From a checkpoint of a small transformer trained on Wikipedia.
Size: 14 layers, 6 heads of 64.
Architecture: LayerNorm before each block, learned positions, tied embeddings.
Training: 599M tokens, 8176 steps.
Each number is 500 + 25 x the weight over its row's rms, rounded and kept within 0 to 999. Layers, rows and columns count from 0. Numbers have three digits each. The size before them is the row's rms in percent of the matrix's.

# o: layer 3 attention output (transposed), 384x192, rms 0.0603, rows 313-319, columns 0-191
# v: layer 3 attention value, 384x192, rms 0.0623, rows 314-319, columns 0-191
# q: layer 3 attention query, 384x192, rms 0.0816, rows 320-329, columns 0-191
# k: layer 3 attention key, 384x192, rms 0.0791, rows 320-329, columns 0-191
o313 096:504472503483515520505490437495517518505491508515461412478530542489530493530531502507546478510498507505503527484494511526490482500513511515500511514490526503497510486500511491585474512488499491511510499522504475516497502506539460468472470523487512501495527513517499511492483504499490515503476500469462522493456492484558528493496495512512519467470506520512512493491477532497561528482500460490474497509518512484487503485507496524552405481459477514501496471455503514493478514410488507482486449465512520528494515511520531508457501465503515584519501500517531493486485486517529505508
v314 104:475526457533529503492482500503538456467507502485478495520479512499486487486495498480469471503505468501497518487516477480465506486499500524510473494488457537479458494501498503491497510552455545459556446508549505521462523492472519472507475508513465505527505482487528510444467501491494505491506564481488494490509521486502521517510507514504529496534494507498452427517493498548468487541497478485463523512543503483469545547491495558510513526484493542512451539460489486511511460517485498488499492487511493519459512501500524493487463531480509512504491465465483532502435492508501501550
o314 106:502467498480498480494506495522498506522520476525471483508485516502507533499503454487505529460485502451468491511479492530483483534525492435495468523493510497488514499489460509503487501502467534518474515525483516517489506514525425469515471517519527522526504511514507505489495495532498447506464512486474515524515489508474481466465494522532533457548506544494520543548503525497492441464472502484506521500496493540513469466447499526470483496524503456484487446456495505541525486495520483490549494474483520508519535505464487537467471536468518482532536480550522501508542477518521515459
v315 086:527466528486487456508514480490494495543495512495493537498508481466492497520475502513516488447495570497499519504526496473513481505504482544503532479538514497532528542523536462516467495445493507509492482468504458527520492485526488503491484512527522521500534476514500525510544492513535509526483462519486496497546473596487453495474489515506546529468493481488482517438489519495537506473497511489504501483529459473498534457475469496526447490484504528489528482534495524498465534471529502518487487528497529512550476474514478520476496470491492502523505490540507488516531514452486462506
o315 082:491508517487534506487484498521485514491535501474504528475519534502513478481489527516516487506519500513514509479499486493522491507482498542513493506480463490508503492494522467458485512523514488503515474519498500479495508496485510512519510480479520480482532513490463500498503539476507521488541509500512516505594516472286522514502495495504461474478506464498529481473500468511507520508505513475469510484520507478492514539523525500531526484520512535486503517517515532494490495504504511471514482493497518487505477519498502526487472521522485481481494483489494543487511501507509472489
v316 095:524501503487480460542526488486531491532538536485554476490514519479483543534508472510478492470515496488478461487462526452502473476499483545479490478491532484490516524522517470514470478467477482506474513519487479514512477495483493456527452493507535517537482473532482515550532463519477500507534496502519478517518498532496515521473483493529498503515481474478479556508486536500475529471522493506532479477506553439481508489501521490533468490505503451500526531498497528516505482499487500496514503424515514502524512440506494533484519476484436482483491568465493454495501497498493524482
o316 102:486518508492531505465464484490473484522514516525474504509511525537539503489501503506503525495464528516489525479523468510513484549474513516518504474497527457556491527474488430531488524506509463513516483518472525468489484515509525482469495495497499479449513557480550462508525495463511502511507537502558509479494467478492517469497510519511493468491469494500506486515489481501501521511513439490502510552495448493502503490538428509499516459496479494509501492545486513482515541519504509531494538515540490494496468489489492482463485552512475522454465489532471508517565548504530460486
v317 102:457507487489504546501575563466539496429522522496492497509486526516533504513494492478522482552449498518465508483493508488482482500511516447506437503504476519521488500505456511519511492530503478479486528486520500489505466492491490474497514505495485497465519462531477540457505524500545476502483498503495538470504541488510531513506490474509481509515531523527494464512543502511462495480518511485510502507444536532503492428525470527490468486502527487501509513527501505491502493519544469527484522571478491513526512476472451527527539518541471491494519495490503529513488496462511516506
o317 100:486530530484498470526494508520523530490489433534502527497471445478499508489496482520471492517517487498483487537544460512509472489496498478498508502523545501495499501519466533580502465466486484498443542495525490512524468493504508500510546510493504525543547546513481498504500492502536494493485463516501531494497480491473511508458513492490475540507455495521465509509473546475503463464474516520543516501474518481511541472507506532504511514515470503469511462482464475535481505536505477478529520469471501528530525494481485471490524500430518492516547522490497512511468492491436542489
v318 101:549532534457521508492489545521496521486493446508473502549502495508487479491492519505464516506529490509528450521528480489507463439505533478499502506477435450461512482530496489502518507509431544509461488502503479486498510533456499475461507486475508531506486520505491512527519481502518496502494504474514487499496476484492487508531525512521498494481471511506557513472541496490483507550518495511473467553522466547556502460458512511510474521528454551503489516522522489473523500509487543434496503516490511461466500530525481489494516513537538518492492496531474502509517502467501494511
o318 100:519505485509488492438513533517457490511479544469510457501536506489499539469486540507526496504502477511496448464499478449488502462509508517467506508482446514462530516487470498531466465471489490472509487537482474517506485507512475538521474500533548565510421503461514536517470503510514523528504533506519517497504556490482512550493484475472542523485512506520484475532509497533527513499458483482534494517483496516517491526531486527464478453508464477504460514506489501482484493496481498560528540476502498486500511535500496532476482446522511528522494482476508497516507470489502496502
v319 104:538443498566498490511498407481508492527515493516458508481488531508499513482490528497476490508522522497545496522508519511524522529498490548478506456511465507533504527476542502504491452526521489538515508499515507512498483535538496547528497470499485458504548473491489483496506502507504465499458460539517494544491486472492491496489544517508548499501515465492495487501461508492502529525494495480487528470478509487445522560487500495503472506492507494501504445509465528498501516514457455494520511464504508485529538500532487466495460473444497487475511484473486498443519483485508468472
o319 104:521520485503536543520474515519495477490511498488532472522501510466497510526507536489488509497494519471519493501520525494497521453522502493510488478503531468508467500521531518501484524502494521526515488486468529525527568512461448495484466495481512450483520485523532495513524493509493542489497470510519462464514506489477480491503503539540472437532501513473514527528467500481482533520531466503486478474530504518483468496473511439508491475535541507533504509532550502498509459522491553499448482478532448522511481482482448538502527505457493534453467486519439484474508510498526499520
q320 130:547493478511467475468525473506518524486477501477485470499508497494469500522501459491495499483460510520474492483452569514451507535491518483486522503549507508502500478536482481496518529513483480487528517468464512483464489505510515489482482499479492538499523482511465542503498497511511494513492553506438488526509493500497474545545524533452464492539485493531460499507506526504520514467523547491484550496547520565550509513511470500516515522516481496558506527498469508496521511484517524515484458472535525504484472466488540478492515517491525497496498517480549517535497515478479542441
k320 115:545493535510498491485484517565522473528478534518468468516514515498503488498468516510492513509504516508522525473503496516492468540502500440526514481530491522503464493486490485499509561480489486497525511481481504514512498474434487512520503515468508572483516539509524487470515521501495504473518491484500498479610476499408489534506528510554525518459518541493472493514496479533475487537531510527484494487472509506463518479496491541487505476505501483505480472496499502486564507509502496496491511502514504489502501517483520458510491506452525482494500470533441495510512487456495525495
q321 102:500527495518492474484516518510528469490480528504494478501483518529530477514507481502506534500483505527487516490424503508508516457499562550516551520533498515478513541463518475498477463502490507474518466498506526453457507490493504494497486492515490530567528491484488508517491514515514452474520528515465494480479494499530580488518510510479555490534508473487493528509427493521492522505488481487475511480513503506510491524469475516489481497526481445518501530478504537495487499514528490520510445475515490501470531474509504501528476513438483505495555492434480501480523476507500544469
k321 102:541477519526530499507522531521562498479525548488472470509488491523514504502456505506548510519512489497523522489451518512481492503490518495471488500500457485506507537427522498476489540551488491498507492497534499478484500519501467530519485458499485488542498479513475489520511462509505524528560520510538435490567510503436548461515522495499473489475504498498515480493510479503447459500500518529496495525481503522483496507500442514501502472466507470500502494539468502507547483546501532499510520509443503479511544461529493506530497493512497463496508503493491477477488519519494558498
q322 115:485472475477465496519508504523508525515482476472496544520490488540504542473482512497493487493517481503502470524562497513472494521480446475485455481516526500523489506508489510502530513498536478520490521524486482540497452488543522466501495520496522463488500506505488517495469486473498532510465491478551500498506532501504467531490521486536434496490515485539440478483543536512502483512459527492533507523496502524505524492546509502572484502478456495484486465479483473505543503523470501490527584476451490501490507494501466515494537446525521483484464497536506514505489528493502443500
k322 123:476448519510495461507481477531486502511444474455530547476515471502508501492505542506489473474506526529497509488544494487524523492476478504531500501519518496484477509495489485543516503431492529507503500485490482551527504472520540509502519497471534496467495508487511511479466521488484497481443505479500568464541481495427449506455499529513509495484498514507484509519503497530544473517466488524492513495527520520524478476538519490513492497506463536512473482513510487497509561449508475508529516443494517469507458510483507497506551481483504522502510495506513536493521510504516421514
q323 120:519479555463521545513511509485527483496475504472511461488520534490501494508479505481492492493460506513487519514406494472520524489489510528508491517489494448512497499515481483457500503503456519471507476500499516453493548538467504501484513520525480526515507492516484479514513513501495499509541504494462504510510501503482555501526474510451512481511486492464540528518446497484480490527530503502508507496493482516499511500500505532469498434525512510543507540503513499519495511477528469482481410540500531522525503480493559481480501567519505533500551503494491508518511483520512577485
k323 136:501534506471499510495504479505481500515478502563491459546501515554495510482493474473500541539514487469524499513480463534504501566492499499466504515477468530489499460484490516488513510524504506483491483519541493478469481556461462521510529520482511506518526520501501445516558461512508470495520503498503463533520498533459546474511520490483501499515457464512527536500518456453468498471514495494498482492449494502497536496471484523490514483510509488455489505519512497483569496547496526490487483551483483512483530486521481526487448490511500482511459490505503533530446495521510553503
q324 140:519467494491492472521532477490552488505513474464527547498534498489498502498486528494471492501508502515503479511483523479523488508490483483478476520506506503541480500506460521502456479523510438458520495532443520524476519482557552449529461534537505494497497467537436541508433494505477517520474530527498505506463510491508459516535501538458484497522481480482440505496479513539517514493521549487517526511540486538535490518523482511528497516491482486516499493468475459526521507480498485501499521432508563532511515503519488496492538503498500486501475530486518527479492504496501498483
k324 113:502464558512512502483442521537516477529449488497485504521513531525518484465453553505504477504525494512541512491521485516553490500501495489482502523496511507499477550477474496513496476476510493482501489521503504532495526489515507489518490477503515484492481504510504509492487535504471519518520500444521519458622480513406503486483508540547527498496504530484482524480475490525480493551478513529492500496537492490492533496507500514499508458470484518498438456500504491498525507509496503482482535463469452450524517510494495499524511489459477474485514497524472504497492526510496494502
q325 119:475458531463501542539510473507465524486511484468482511462497499462509504510505498503501471472513510495491496524554503527492472502497454469503485492499501494501507465539510532538525503502507504546484566471474492525535489501493472517469518515487514477457484501507520510481519486509467543494490475484529492529500537524475457530481495468499447493470489521517508450496577502467498450516505502497517509504493526528508518478493547487551529506483516525504501473528503504487484503480504475460492532511490526500509463516483513494470539497591548527493462475529514501504493522463486466545
k325 109:463461490493461516490496498487480485511493484498511542472515498496491497516549485514484501515464519479469468497540490506492488510492489526528514478505537518495497476553512510506512480477498528526495491479495462502517499496500487496474516502468542501483482530489536483516516514514490498479486460510474529538400501506599430515474459492504494491521495516509507489500514489496547555504501511484498488467502513462489496475476543487491552539528496535501500524465502507493467544458504502493495491500571495505500454530449496476477501549482510500494507503517497528503484484465511440505
q326 102:521458488493514500505497521500510528541521474512517559523518486471509532481490508492481470493511468507493458507577493495539512510496444440472465475469488519503479489474456536506505509506511467493490499543502481545507509506510523482507492488511524462488464499497465549464473482510495529497478470508564533487500536505504442503484484478504472488495484497491491497490545502522510492506500518511531484493488491506517507480541489475519499526469495481466487480503512428503526503528482510494522586491454527494506494519508461503464542487526525463496454521509491507487469531523496450522
k326 109:463477534455515514482455483496490518521462467449527539480533500522511495495482501494487465482511485511494498524540484500524513488492476514560480517477518490487479490512484506531501460445507511493474478506488508537505514496520534474485506529488479495463486507487507516482456539505515518500435503465498569486535495514463469558489491507495534462534489472478481521534482516523524519502504496543530531500540477516525508474525520481481492503508485561513480501479489481490460515450496473507501500452491488506488461552501487530505534514536495533526523492501502487513541481509510420511
q327 133:520502469520484524448528549490487492511503468525501524525476432495522516519480502472480522518520455482481445532536497501523533552511498526505479418462510544500524493498476485504545540521490472488467450468527484468511525536446504493518499445506479502498530510528491528490521470496521474489468521517530447495504473536519497532448506496478501499534483482465475529507548480503487524483516473509494490524498486491487519501472508481490505502497502502466474515501470466518498503501466532492510548563496492506524481494512468499514490499488541500511523504513486492528499467529516475464
k327 148:486519498489490521473497509488491494473531420509518533512473472451484509498496463507453501473489481524471508521486491456503510531511515537516515480488502506508510499519547496502574522489488472479515463505508488464470544521429525487475507476517474533477524502471480500534507550494499437473469485544477493495497483561535541504469514507475541491524503481481487531537487483477493525487501490497521504497483504547521508533491508522467535477464525499506521518490481472489473475474472504517511467554509512512481522520510507568515489504534488510512550491511486454500526493476501485493
q328 138:486485506474489543499517465489482493444502507495490445468476483499507482548490480512494519457493523499457477490499526542454477508505484544505503501519517492509516480529548500492499506458489528525501559410482464494538480496481480520492526509497502498479511521525492481502552466506496483515514488482506448540477511518491502493489524478499497507500479543519506462508517474458462455504484504476478506495497538512504495460461542502530513518491555549528509478527489543484478521485524484462487467516520523511496457466459521509495481506529526540498466475542529509544494500477497492509
k328 118:504471495487460482518505516471499463475533505555513502478484507489468538529539453513510522475467509511478477525523514500485492542510496510502529459506537507497543522530540498504505536497492509521527511475491503496518489515469472525488498467520533509497497520521497466522533485526476496495514472549481480543413502501595465466467479521515496514504509548528497516458489476471511551509524517488475460496484519469476513482485497507492549528498497507488527506499486513503487543478522518515465480517561507510517480512438498469489476525455525478481515468509484498498471495473492492508
q329 122:521521495526485503461505512466486520441502518530506476498494480480494459549501470508519499470472481484470508508458508522472484481509543535539569488546514528491506505524525468497528521502462519516491496427493491422528500512454465497499506489485498527488515528499528480535541527500501443510483536478444485510504450505505527517509512496481504481529499538489491489536495488488511520492501504487496503502524530484510495509437508486490528511522523518535487511515488546496468507482516481516494426519530495496472471497481532485523479523486508523504531495490518466528516450476494539470
k329 116:538510501516488516507501515465504484489558487571507496497479506483470511515517470526521502505497493507507501491465537505447470512504537493494495459517513519521536504516540476456526532531494485482496504488495508447497491496466443495502498455514508539516509508484486497509533479512479483474530479554495466525466482525599515487481505480510507518488503495484512472503528503470478543509534510459498479481450527490479514541484486511503503511493557449482530521514501503518512478512502518512486487546520509523501535486491506463506450516441540465507507488525454470497499488476482552500